config = dict(
    rope_base=10000.0,
    rope_fraction=1.0,
    init_std_up=0.0373,
    optimizer='adamw',
    beta2=0.98,
    lr_head=0.00894,
    schedule='wsd',
    seq_len=512,
    steps=3365,
)
Each number is 50 + 10 x the weight over its row's rms, rounded and kept within 0 to 99. Layers, rows and columns count from 0. The size before them is the row's rms in percent of the matrix's.

# layer 3 attention output, 256x256, rms 0.0378, rows 0-99, columns 64-95
101:55 47 38 57 59 59 48 48 50 40 38 51 50 48 55 56 53 47 41 52 43 54 53 39 42 49 41 56 29 50 49 59
099:50 64 52 47 54 54 48 44 59 44 66 38 64 39 48 66 50 53 49 48 61 50 42 63 35 56 47 34 58 51 57 42
114:44 37 50 43 53 34 66 56 68 64 47 64 56 30 61 31 37 65 58 40 36 55 37 64 52 52 43 57 35 37 37 35
100:40 45 44 63 66 67 49 44 56 59 55 42 51 51 59 57 67 46 51 44 58 45 28 48 30 55 38 31 58 35 45 33
084:72 57 54 56 47 58 66 63 57 43 51 54 63 50 50 39 43 58 63 44 51 40 55 43 44 44 42 59 26 50 44 57
093:59 33 32 55 30 52 58 54 65 57 43 45 35 49 38 41 52 45 49 44 45 45 50 60 34 51 46 44 46 42 63 54
077:44 38 24 62 36 32 57 38 50 50 44 53 34 58 46 58 50 44 44 62 43 67 44 48 55 55 52 50 52 52 56 47
100:46 51 36 53 53 44 61 43 71 44 49 58 63 42 45 42 30 45 58 42 39 47 40 50 55 60 55 61 44 42 55 49
113:46 54 70 40 51 61 60 37 61 57 64 57 41 42 49 59 48 53 65 52 43 54 39 61 56 48 44 56 59 34 53 44
082:39 39 59 53 48 54 63 55 63 40 31 44 75 50 61 46 45 45 62 35 52 51 29 56 55 53 41 35 41 42 31 40
104:46 44 42 50 62 65 61 44 56 70 51 48 61 52 47 48 37 40 48 46 53 61 40 53 42 52 42 47 47 32 56 63
123:48 41 46 48 45 56 62 58 63 63 54 52 72 52 62 54 48 58 66 52 57 59 44 64 38 49 40 51 59 39 45 55
105:57 44 47 56 42 46 58 63 56 45 49 52 59 45 51 54 41 59 62 58 52 48 67 40 43 56 57 67 48 61 51 55
091:55 64 44 47 53 49 47 48 55 55 55 54 55 62 54 40 46 52 42 64 47 51 37 40 43 43 58 50 48 50 39 50
107:61 57 58 51 55 42 38 50 35 53 58 42 44 45 43 26 42 50 48 41 57 57 70 53 46 49 54 45 41 66 47 53
101:39 45 39 58 59 34 60 61 62 52 46 36 75 36 74 48 52 68 52 54 61 63 41 42 34 56 54 44 46 39 35 40
089:35 40 47 48 51 58 62 58 57 60 43 63 31 47 36 53 50 34 37 27 30 47 40 48 43 47 46 38 49 47 55 59
096:56 59 35 53 51 47 42 38 60 53 64 46 49 41 39 51 58 52 56 57 57 43 46 54 43 39 53 50 62 43 44 46
080:55 53 57 50 56 47 35 38 32 49 58 43 53 49 51 65 58 50 39 47 62 66 59 35 61 47 53 39 61 56 38 43
102:59 53 45 56 30 51 62 34 49 60 67 38 49 47 44 61 50 55 54 56 55 54 60 60 43 46 57 49 50 52 57 58
102:42 55 28 67 47 50 40 56 47 43 50 42 47 53 22 63 61 51 49 38 61 55 35 55 48 47 58 40 56 49 63 40
092:67 50 55 61 50 61 63 52 57 29 30 45 54 60 50 51 49 30 44 51 43 50 46 31 58 45 39 51 41 47 36 50
108:48 49 60 48 44 60 60 55 37 42 57 42 54 42 55 63 48 59 52 59 65 40 41 52 53 57 32 51 44 54 28 58
117:55 42 35 65 45 50 35 54 38 56 35 48 33 59 46 51 62 33 35 45 53 74 42 33 53 44 33 37 47 43 46 39
096:38 51 55 53 54 45 58 43 53 52 51 51 50 42 55 46 53 55 52 41 43 44 40 68 59 49 44 52 62 44 44 47
102:62 59 44 47 71 74 50 62 54 58 65 51 59 57 47 65 42 58 59 36 54 51 38 47 42 53 47 49 38 25 56 46
099:52 65 54 38 47 60 42 34 63 57 62 46 55 43 47 62 46 41 67 44 68 46 43 43 42 52 52 38 59 57 56 45
110:58 40 52 32 51 51 37 64 53 53 48 62 57 52 44 53 38 58 60 37 47 33 61 55 54 44 48 57 41 55 57 42
095:40 46 47 53 33 44 65 46 51 55 48 60 34 43 45 51 51 57 43 41 41 58 56 60 52 45 51 54 54 64 61 56
094:45 50 65 64 40 53 61 48 40 50 44 53 44 66 47 44 50 31 32 57 43 64 50 42 69 46 39 55 42 47 37 58
106:55 51 54 62 38 39 52 48 41 38 55 60 48 50 50 49 41 45 43 39 37 52 58 48 69 62 57 64 55 58 56 46
093:42 55 68 46 67 64 54 48 43 40 52 51 45 52 64 63 55 51 45 39 54 40 43 46 59 40 31 38 52 51 50 40
113:55 58 48 41 52 37 39 59 35 54 49 36 53 47 58 33 50 53 51 61 64 53 63 54 42 30 61 34 39 69 41 50
103:63 57 54 54 59 50 33 40 51 35 66 31 59 32 42 53 38 49 57 49 71 65 53 51 41 49 65 48 64 42 41 57
085:45 53 39 63 45 41 60 47 49 45 53 52 62 49 50 43 47 52 55 54 47 59 43 49 51 40 64 55 54 46 50 45
091:53 54 52 67 44 46 54 44 48 35 50 46 48 48 61 52 52 58 36 46 48 35 52 49 59 43 47 47 53 58 26 53
088:60 42 53 58 49 50 39 59 55 41 37 63 46 51 42 47 35 56 64 36 48 52 52 62 34 66 41 58 48 54 56 45
106:49 59 44 58 49 55 38 49 36 38 61 47 46 59 30 65 58 39 48 52 58 38 52 51 59 66 57 44 72 59 60 34
081:49 58 72 58 53 52 41 51 29 40 38 44 38 78 45 48 64 46 45 58 40 61 60 52 66 68 44 55 61 53 47 61
086:53 54 66 54 26 49 62 58 22 44 51 64 29 64 46 45 55 55 53 30 31 65 58 59 72 59 43 66 61 53 68 52
087:49 40 41 47 43 34 40 59 48 53 48 48 49 36 34 51 42 57 58 77 51 56 69 52 50 42 69 47 32 64 55 51
098:49 56 48 63 51 48 63 60 53 45 44 52 53 47 54 42 40 35 57 46 46 63 49 51 65 55 54 65 64 46 64 60
096:54 54 58 56 62 51 48 38 45 41 32 44 43 49 54 38 60 54 41 47 49 40 52 38 46 44 42 41 52 52 40 48
110:45 56 43 62 57 65 63 62 51 34 40 48 59 64 46 65 55 50 57 47 50 65 43 47 48 49 46 47 45 57 48 54
087:53 56 43 35 56 66 47 62 57 55 57 42 53 42 52 59 48 63 61 52 62 34 54 56 38 49 54 33 45 47 57 51
094:54 55 35 32 58 50 48 61 65 51 58 69 64 51 44 40 39 72 62 37 37 42 58 66 40 35 63 66 50 43 64 53
093:52 74 41 34 27 54 51 39 42 51 55 54 50 58 36 50 55 38 44 65 39 64 51 60 62 51 53 52 50 52 61 47
104:54 58 61 42 45 55 58 57 53 45 46 71 57 63 48 54 43 46 61 43 32 47 54 46 58 53 41 74 58 46 63 48
124:37 31 56 54 41 46 65 55 44 40 47 49 36 44 46 58 61 63 27 48 43 44 48 55 55 42 44 39 38 60 45 44
089:43 40 54 51 45 41 47 67 61 58 37 53 47 52 58 36 52 55 45 32 42 57 59 56 41 49 55 50 59 47 46 44
100:51 57 55 43 47 58 52 57 44 40 58 49 56 64 56 66 54 24 46 50 54 60 54 38 56 45 44 51 36 68 47 58
096:55 49 52 52 51 45 40 58 41 51 39 47 60 60 48 46 50 53 50 48 54 65 57 33 47 47 46 45 48 47 55 41
097:41 35 46 66 44 27 46 48 46 40 35 27 46 52 51 33 58 47 48 52 64 54 42 57 45 49 55 44 56 60 48 47
103:56 41 52 55 52 47 62 46 56 33 34 53 54 46 54 38 32 36 41 42 51 36 46 34 62 44 41 52 46 51 54 49
099:65 55 60 32 46 48 44 42 42 52 47 66 44 30 49 35 39 41 44 49 38 48 65 44 57 55 51 43 46 53 68 54
111:48 53 55 62 56 68 57 60 56 62 51 56 43 59 36 54 55 52 57 38 45 35 37 53 40 51 34 49 68 39 44 40
099:50 48 46 42 51 59 46 43 47 52 46 43 46 61 50 48 43 42 44 36 52 43 52 51 52 41 54 43 51 51 51 54
102:55 55 42 41 61 52 34 50 36 53 44 41 53 60 36 57 60 42 40 56 63 56 50 46 44 55 55 35 46 52 48 61
094:47 48 35 62 67 49 47 64 57 45 40 54 41 50 55 45 61 61 42 58 42 46 45 44 31 42 52 37 46 44 43 36
090:53 57 60 37 46 61 51 44 47 47 60 42 54 51 52 64 48 46 42 55 62 41 53 61 61 48 53 49 48 45 46 56
107:54 59 69 55 52 70 58 45 54 45 56 55 54 53 50 66 47 39 57 43 52 46 43 63 75 74 29 59 65 38 45 49
100:62 49 50 38 40 51 47 60 45 49 60 59 43 48 29 54 51 65 58 38 46 57 61 59 41 41 60 48 32 65 63 70
099:41 60 62 48 58 63 68 52 60 54 61 63 72 48 67 62 45 47 67 38 46 53 46 61 51 66 40 53 55 42 50 24
085:35 53 68 52 62 55 43 53 31 44 54 35 34 59 59 51 61 57 45 57 57 44 54 56 61 45 47 45 47 52 34 46
099:40 47 63 42 43 53 67 45 59 55 56 59 51 48 42 57 39 49 55 51 39 36 50 51 50 53 45 66 45 53 52 52
102:56 54 62 37 49 45 56 40 71 55 53 45 67 21 63 32 37 37 75 37 46 49 51 62 32 54 55 58 39 40 51 51
091:60 57 42 58 51 53 53 35 46 42 48 50 65 68 60 49 46 51 52 44 47 50 45 37 37 51 54 50 60 57 39 50
108:62 68 60 55 46 45 48 52 29 28 57 46 50 59 47 55 42 48 36 68 61 54 57 35 60 56 64 46 30 56 53 50
107:60 49 47 63 33 47 48 47 53 53 47 48 48 50 49 46 54 44 52 53 55 46 58 44 52 52 46 48 61 63 51 37
092:34 41 51 61 40 36 53 40 40 53 43 51 36 53 56 47 60 48 47 53 46 46 37 49 62 46 48 49 79 54 43 46
107:46 47 63 62 32 46 59 42 58 45 32 38 33 58 53 32 48 37 45 45 54 54 59 54 70 57 41 57 50 63 37 52
122:62 51 36 56 45 68 44 27 45 59 70 54 33 63 36 54 49 47 43 52 45 52 48 44 54 46 43 53 49 41 56 52
091:55 52 26 64 45 49 45 39 46 46 46 51 45 58 31 47 47 49 34 47 52 67 45 42 44 38 48 39 43 69 64 61
116:48 53 51 52 51 57 41 46 51 46 43 38 46 43 60 55 56 49 52 51 63 46 42 44 46 53 58 38 54 45 45 40
114:48 42 61 34 37 44 60 70 71 56 51 62 46 32 48 47 49 53 70 43 30 59 53 74 36 50 49 61 30 53 63 58
099:57 53 29 49 42 60 47 35 47 55 57 44 41 58 31 57 58 41 43 35 48 51 54 53 41 47 50 38 49 41 61 53
106:57 56 56 60 60 49 45 54 41 47 52 46 49 64 70 38 49 57 25 55 49 47 53 45 67 39 51 45 36 55 36 67
108:42 49 45 56 46 55 66 43 68 70 43 38 51 46 62 44 54 41 49 40 56 56 38 45 37 33 42 40 31 43 38 46
094:44 50 54 45 58 62 60 52 54 46 58 65 59 47 62 62 70 66 58 32 33 60 38 50 53 43 30 48 45 39 54 46
099:59 56 64 51 50 50 64 60 60 52 51 35 63 41 61 30 39 54 77 42 61 66 55 64 44 50 61 48 46 49 46 43
112:46 45 69 29 42 45 57 69 42 45 44 55 54 54 47 36 51 73 53 49 44 32 71 54 47 64 49 52 29 65 52 62
110:46 61 49 50 64 65 59 38 48 49 59 61 51 59 52 52 49 38 42 42 41 38 42 46 48 54 36 47 65 39 58 53
100:55 60 52 47 58 57 52 61 52 53 63 55 69 53 54 53 50 49 67 50 47 60 56 60 39 65 54 51 58 43 46 55
098:48 57 50 69 54 55 47 49 53 47 54 52 34 49 54 58 59 58 51 45 41 49 44 46 50 48 54 56 67 36 45 41
166:52 63 59 38 59 39 32 43 47 48 44 65 54 28 65 39 26 51 54 54 46 52 58 38 48 53 65 58 45 52 54 56
103:55 55 55 56 41 66 60 46 58 45 46 60 42 49 44 60 45 38 46 41 43 43 50 47 51 53 43 48 53 51 56 47
093:42 53 44 56 63 56 69 41 63 56 45 49 59 48 48 50 51 46 60 49 48 57 38 55 51 47 42 50 59 28 54 49
093:49 35 54 60 56 47 51 33 51 39 45 51 57 39 54 44 28 34 23 46 54 56 35 23 47 20 40 39 33 59 45 58
109:51 46 50 74 47 45 44 58 30 41 38 44 51 55 41 48 55 62 40 62 57 56 57 47 48 72 61 43 55 55 43 56
115:52 61 40 38 46 56 56 45 61 62 53 58 55 43 47 47 45 41 58 35 44 56 54 64 43 43 53 52 39 44 66 60
097:46 43 61 48 47 37 53 56 43 44 40 55 52 38 50 35 52 49 53 33 47 58 51 61 45 55 54 41 45 65 55 56
105:47 44 58 45 54 57 52 41 53 57 40 59 51 51 60 62 51 50 44 39 44 62 45 43 59 54 29 45 56 50 51 51
090:41 55 49 50 60 47 54 36 38 51 67 49 48 46 49 38 50 32 45 65 57 36 50 41 54 45 55 48 52 55 50 55
081:57 63 39 39 52 52 44 43 49 47 70 45 59 43 53 61 39 38 77 57 69 46 60 46 50 62 72 49 54 47 73 52
098:65 48 53 56 31 46 31 47 47 51 38 39 33 56 49 46 59 45 46 53 57 53 62 33 41 44 46 38 50 69 45 50
109:56 41 45 61 51 65 46 53 57 51 52 40 48 53 52 61 64 59 52 53 49 62 42 64 45 51 46 49 56 25 50 45
112:31 33 51 65 49 38 47 54 42 58 40 49 37 56 53 54 61 56 38 55 43 50 49 46 52 48 41 52 58 51 50 50
097:44 41 48 61 55 56 57 33 71 63 58 51 56 49 65 76 47 54 56 49 45 69 35 55 61 46 38 57 50 34 46 38
103:62 47 51 69 54 48 47 57 58 40 39 51 48 42 48 42 41 61 60 45 56 40 50 38 26 57 48 51 49 56 48 49
105:47 49 59 45 59 61 61 36 68 40 47 54 60 23 60 62 40 36 57 47 48 50 47 28 53 54 46 48 45 40 51 49